Weights of a small transformer language model: learned positions, untied embeddings.
Each number is 128 + 24 x the weight over its row's rms, rounded and kept within 0 to 255. Layers, rows and columns count from 0. The size above them is the row's rms in percent of the matrix's.

# layer 12 attention value, 384x256, rms 0.0533, rows 109-133, columns 128-255
size [ 99 107 102 107 103 103 118  92 103  92 102 124  99  89 109 108 100 110 101 102  92 103  99  99  95]
[[160 163  82 158 143 148 161 192 122 103 123 114 144 104 150 145 119 149 158 119 121 135 126 140  83 122 170 151  96 124 125 135 120  71 136  76 128  89 123 132 172 159 135 152 113 146 163 102 142 108 105 135 144 121 134 159 111 125 118 121 118 144  78 150 135 109 121 142  83 104 144 129 114 105 105 141 145 124 115 113 135 163 143 153 152 124 166 114 150  87 108 106 129 135 136 140 127 133 154  83 154 136 128 110 160 161 103 109 142 142 119 138 126 147  93 117 131  90 106  95 145 140  91 139 124 123 115 115]
 [126 128 102 148 116 120 136 107 165 163 142 177 154 108 122 134 126 114 111 138 114  93 107 106  95 123 140 129  70 118 155 125 111 163 112 140 116 156 136 152 186 108 115 113 155 146 143 112 126 129 132 114 138  86 157 161 126  94 166 149 133  99 146 137 143 158 151 166 152 108 136 107 121 119 146 108 177 131 128 164 139  97 100 144 120 129 145 132  93 114 222 130 135 167 110 107 128 162  89 128 116 128 124 128 146 151 118 154 134 124 125 167 139 142 168 103  92 113 112 111 168 116 124 137 113 120 140 149]
 [151 116 155 155 118 100 114 128  91 129 127 109 142 114  89 131 151 144  93  97 112 127 111 131 106 152 121 119  78  91  96 131 136 115 145 134 133  42 111 104 138 176 132 141 147  80 160 100 165 105 119 136 124 149  98  88  96 136 148 126 157 159 107 118 142 125  82  98 105 115 118  78 133  92 120 118 125 122  97 125 100 159 104 145 153 144 141 157  99 112 155 125 121 117 141 141 172 150 158 119 122 134 116 102 127 121 119 116 152 153 128 115 106 103 124 146 136 101 102 102 152 158 130 131 125 151  95 110]
 [123  82  87  93  89 129 172 106  97 136  67 102 129 135 112 146 120 127 145 163 131 143 181 105 158 122 123 116 134 128 153 156 140 141 105 137 121 168 163 138 116 120 131 106 104 133 105 148 105 129 101 133 125 146 112 127  99 119  86 107 153 129 137 116 104 172 150 150 106 181 109 105 122 187  87 145 122 143 127 165 169 159  74  98 108  94 103 116 121 111  93 132 119 122 122  98  87  80 126 120 166 143 129 155 125 116 142 107 100 130 162 125 167 128  74 148 164 132 121 125 116 119 122 119 147 131 159 148]
 [124 104 114 102 101 152 142 151 114 101 112 116 119  96  87 166 170 123 165 151 141  99 159  96 162 124 123 122 115 144 176 123 112 146 115 147 156 174 102 158 115 105 135 134 125 148 110 153 115 151 100 148 123 125 159 148 104 114 118  99 152 118 155 150 137 132 151 101 165 121 123 119 130 144 147 136 184 130 153 141 125  95 106 115  80  95 124  76  98 121 134 111 106 108 153 105 109 139 101 131 129 142  88 130 148 150 115 181  90 122 137 136 137 124 155 156 131 163 102 112  84  80 153 105 135  77 121 144]
 [125 122 112 128 100 128 140  98 123 133 110 157 134 120 102 110 161  98 112 104 100 139 135 111  92 132 157 134 147 108 164 114 127 124 103 116  92 106 137 139 124  93 132  76 142 122 140 147 121 119 139 118 119 134  78 134 126 126 120 117  75 124  96 142  94 121 120 187 148 105 121  95 122  88 158  81 124 124 100 115 135 167 150 176 110 177 160 147 133  93 118  90 105 138 110 133 144 127 151 124 125 119 179 127 140 110 117  94 150 153 138 187 121 151 144 152  77 111 119 104 135 144  96 155 128 118 147 135]
 [121 177  94 125 117  85 132 102 123 107 116 142  94 117 169 118 149 108 115 143  96 117 139 108 130 124 143 145 103 115 152 123 166 130 131 139 153 111 108 141 144  88 126 116 150 110 140 123 133 152 117 142 104 147 114 124 108 105 122 124  76 105 135 107 134 126 132 102 112 132 150 150 117  90 169 151 141 132 119 153 117 146 155 112 131 118 120 106  99 103 144 112 123 144 139 206 120 126 147 118 102 129 128 147 116 139 162 130 122 151 119 127 101 124 188 135 126  87 138 161 118 148 123 179 102  75 175 139]
 [121 104 123 101 142 119  93 168 112 140 147 129  85 152 120 115 103  78 106 144  84 149 102 107 151 163 140 119 172 144 102 124 122 150 152  95 157 162 165 133 112 101 116 132 140 111 135 155 107 116 135 121 111 169  88  94 142 102  78 146  99 119 160 120  96  96  97 158 157 139 139 157 122 136 154 148 154 135 110  96 151 104 158 127 146 130 107 131 159 113 120 110 111 142 116 142 119 134 150 109  89 122 117 147  98 127 109  95  99 142 124 133 101 145 125 108 160 131 129 152  93 136 164 157 140 139 149 113]
 [141  77 144 107 124 129 126 150 133 165  89 145 160 106 129 149 104 110 128 164 154 146 168 135 131 101 119 116 156 119 156 144 140 148 108 147 126 179 130 137 128 146 139 111 127 100  99 123 120 149  95  87 104 112 139 128  97 142 165 128 147 118 123 134 157 146 124 129 201 147 132 114 153 160 138 132 132 157 111 152 132 170 102  66 120 141 104 119  85 158 146 159 163 158 160  75  83  97 114 130 139 148 131 124 167 140 144 169 102 103 157 108 152 127 124 117 144 203 145 106 151 129 137 115 146  96 154 175]
 [ 99 143 134 132 128 130 133 144 139 135  89 130 121 131 158 138 136 124 152 123 144 131  94 176 112 111 107 123 144  97 106 151 145  75 123 186  74 137 122 105 151 106 117 128 104 139 145  80 148 163  99 134 122 138 144 139 112 113 180 130 132 124 150 157 153 106 155 104 111 137 137 113 146 129 144  76 119 151 123 154 107 150  92  89 110 149 134 153 109 145 167 150 150 157 118 123 150 109 165 155 166 129 119 106 135 131 128 157 107  92 150 119 150  63 123 146 138 150 144 133 155 163 125 141 140 110 137 140]
 [155  73 171 123 138 141 108 124 147 137 158 117 122 123 118 123 154 105 114  86 133 137  89 143 106 137 127 107 150 110 135 123 121 109 167 115 133  72 102 114 149 160 159 125 123 127 174  90 156 120 138 124 125 102 126  92 120 106 124 164  56 151 127 136 172 121 122 125 113 142 120 113 135  99 125 112 124 112 111 110 120 141 150 180 152 132 158 150 114 107 142 128 193 138 105 141 155 139 132 127 101 128 112 134 135 166 131 104 121 149  76 164 109 120  94 117 125 141  94 100 159 159 125 141 107 121  62 141]
 [ 98 155 114 165 152 126 102 163 106 131 146 156  83 100 153 134 182 131 115  88  99 125 148 138 134 107 126  99  78 142 110 133 112 110 126 110 122 114  85 149 121  89 143 127 135 134 126 108 165 151 138 111 126 136  95  83 108 111 124 118 147 163 124 105 138 133 102 128 157 104 129 140 170  93 137 121 117 124 144 117 105 124 154  71  93 110 167 142 149 137 136  86 113 103 123 165 113 142 136 157 123 129  93 128  84 120 138 109 112  97 118 117 117  96 184 200 126  88 130 102  51 139 151  87 136 151 125 113]
 [125 131 114 126 121 117  94 146 102  99 115 126 142 135  88 119 149 135 127 129 101 104 143  92 137 114 131 110 130 162 111 150  95 137 113 106 138 130 152  94  94 112 136 124 142 105 103 149 134 137 137 164 127 136  88 137 139 144  87 122 147 145 141  93  97 182 108 175 121 115 120 150 129 151  84 153 153 120 145 102 127 116 188 187  73 111 130 102 143 144  98 106 132  87 130 107 111 146 129 125 144 139 142 126 107 111 109 152 103 128 113 153 154 144 108 130 113 118 114 140 102  73 121  80 148 124 133 139]
 [102  73 122 146 146 143 103 156 150 138 130 123 119 116 159 131 144 145 148 111 104 107  96 169 102 132 136 119  72 100 118 121  83 136 136 154  86 140 153 113 147 145 132 131 131 155 136  76 157 143 132 153 153  99 155 143 145 146 153 148 127 133 137 129 145 130 117 152 101 105 115 137 147 103 124 126 140 120 177 113 104 131 108 168 131 117 156 124 124 101 114 140 129 123 124  67 159 145 156 104 145 146  67 115 129 152 144 146 129 103  83 151 101  90  91 161 118 156 126 148 157 140 142 105 140 108 130 117]
 [115 117 137 133 104 115 183  81 101 148 126 109 120 152 133 148 150 163 125 145 135 120 119 109 151 147  92 124 138 119 127 130 170 113 133 164 115 143 147 130 143 124 146 121 113 129 147 123 151 148 136 109 156 123 161 107 125 113 126 145 134  75 128 108 128 127 157  84  91 142 152  99 128 131 102 169 150 121  80 153 112 114 125  72 129 119 119 123  84 100 154 160 113 111 159 150 152 126 137 140  99 154 176 129  96 156 118 133 136 117 121 148 137 126  94  73 135 148 111 171 145 147 103 158 151 139 159 142]
 [112 147 184 127 135 120 129 198 135 112 167 117 125 151 101 104 159 129 140 125 101 139  72  91 141 142 100 129 130 151 119 113 100 115 139 122 128  91 155  80  90 137 132 168 160 134 129 119 145 112 175 126 104 141 143 100 127 165 155 147 116 154 132 101 125 112 105 126 109 137 126 128 113 115 114 171 122 118 113  73  92 106 170 190 154 110 149 131 136 150  74  96  78 139 131 139 122 181 123 135 121 127 141 128 108 141  89 163 134 121  94 165 102 179 134 136 138  98 112 132  89 139 147 103 117 155 117  94]
 [101 123 142 148 115 152 188 115 110 146 154 132 149  75 124 131 163 120 156  81 112 141 119 104 167 150 139  96 117 127 150 115 149  90 123 113 104 147 107 158 139 155 150 141 114  72 182 100 132 147 107 152 112 145 124  83 108 114 153 131 147 141 105 136 162 145 111 134 151 120 140  63 130  97 140 101 131 150 114 113 124  93 117 114 111 120 132  95 102  91 177 110 139 141 133 157 136 121 141 112 110 122 101 114 135 165 114  95 157 128 146 158  96 125 141 139 141 125 143 162 134 146 118 133 149 128 106 118]
 [142 162 149 149 155 122  96 143 141 167 148 129  87 147  73 137 125 135 110 126 124 139 138 180 136 107 125  74 117 127  64 140 125 119 145 125 129 119 100 155 132 128 127 130 119 158  98 133 124 156 138 120 154 107 129  85 159 131 101 144 160 112 131  99 123 123 128 130 105 138 134 129 101 102 132  90 157 124 129 113 120 119 159 101 149 127 152 139 154 112 125 155 171  75 164 160  94 118 148 128  99 127  74 143  95 116 146  79 112 112 122 102  98  95 132 132 132 146 133 102  80 130 118 102 145 135 149 156]
 [105  88 135 115 133 122 119 140 145 136  76 138 134 134 166 139 147 121 160 125 105 144  95 128 134 129 116  87 157  99 171 132 125 125 128 152  81 132 111 126 121 107 134 117 127  89 135  73 160 135 123 133 127 115 134 104  90  99 146 109  71 133 127 134 114 106  84 112 120 145 130 104 149 152 119 144 117 158 119 113 126 190  98  61 147 157 114 142 109 112 130 131 110 150 123  99 128 117 148 138 174 138  97 110 131 114 139 154  90 102 155 102 115  80 135 172 136 157 118 125 101 172 154 126 141  96 108 141]
 [119 102 105 120  79 127  81 163 104 101 113 114 155 108  86 144 127 140 114 152 145 164 120 112 120 131  79 127 169 129 149 129 125 156 101  90 115  93 132 100  77 113 151 123 128 107 140 109 116 100 107 108 128 121 101 133 125 130 108 108 125 124  63 133 123 129  68 112  77 107 132 154 172 119  60 181  96 146 113 139 132 170 119  63 109 142 131 121 155 170 130 151 165 109 122 118 124 113  97 181 177 113 126 145 103  84  48 123 146 136 156  68 153  99  88 149 167 124 122 120 152 120 107  90 144 160 125 150]
 [ 76  92  83 118  64  81 167 181 145  90 120  98 119  91 139 114 130 127 120 115 114 162 120  99 153 140 125 124 133  97 122 110 122 114 104 139 132 122 135 112 103 138 124 108 138  82 121 165 150 148 116 132 100 116 144 107  96 139  98 117 141 128 110 139 113 145 114 124 168 135 120 125 147 121  63 157 111 154  97 138  97 187 136  96 141 105  92 149 115 143 119 104 130 129 132 110 130 144 110 149 153 143 157 116  98 132 120 145 131 124 135 159 119 136 123 155 132 114 117 113  90  91 121 138 115 105 121 133]
 [153 141 133 100 171 116 134  62  94 131 129 141 141 148 199 100 101 168 114 116 130 151 120 129 141 129 143  88 110 133 134 118 125 143 141 133 173 162 131 113 121 141 130 125 132 156 128 152 136 129 181 136 147 145 146 126 149  92 120 128 128 130 152 107 122 134 116 148 153 156 105 118 110 142 133 173 123 161 107 109 148 158 117 141 152 150 109 145 129  79 175 109  60 147 102 173 122 156 104 148 110 142 142 137 130 156 177 134 117  86 114 111 130 177 122  79 136 133 106 146 132 118  77 180 105 127 134 119]
 [ 89  75 144 109 172  99 121 160 153 144 123 116 133 137 143 125 140 121 105 114  86 163 136 125 114 138 134  90 161 130 101 109 121 131 160 137 105 110 107 126  89 123 149 166 164 119 120 140 144  97 136 124 164 102 112 111 120 134 111 145 103 132 158 140 146 123 154 149 141 167 112 122 102 164 127  89 105 126 181 103 146 100 178 157 203 149 108 153 137  94 128 104 162 122  94 154 146 102 112  85 123 153 136  90 130  94 119 137 144 119  86 120 126 116 116 122 131 141 118 124 114 147 138 181 102 114 158 122]
 [110 129 132 138  62 113 114 100 146 115 157 137 168 145  95 116 100 151 129  94 160 143 138 135 141 121  74 171 121 149 152 133 106 138  93 120 143 101 106 137 165 129 123 150 134  76 145 130 144 122 105 119 120 133 143 162 151 140 118 134 142 134  99 121 133 148 108  88 181 125 131 178 174 166 142 167 114 148 120 165 106 142 135  90 102 105 116 134 151 169 119 162 155 129 156 144 117 122  91 155 158 130 129 130 130 133 156 133 123 115 107 105 127 121 131 135  95 129 117 163 159 157 148 120  66  99  90 158]
 [ 65 157 124 158 113 176 127 144 153 107 104 114 166 156 156 155 125 138 110 102 106 149 113 126 101 103 117 186 114 112 113 146 128 140 116  91  72 136  96 120 141  90 140 138 124 162 111 117  89 141 107 154 114 133 119 144 155 163 119 141 113 138  66 116 128 146 154 109 149 131 150 119 104  75 122 164 110  77 148 110  84 122 126 157 107 134  97 113 140  79 102  98 127 135 126 124 113 129 159  95 144 140 112 119 140 148 146 124 148 149 156 171  94 130 104 125  98  97 131  92 130 149 143 124 178 117 116 115]]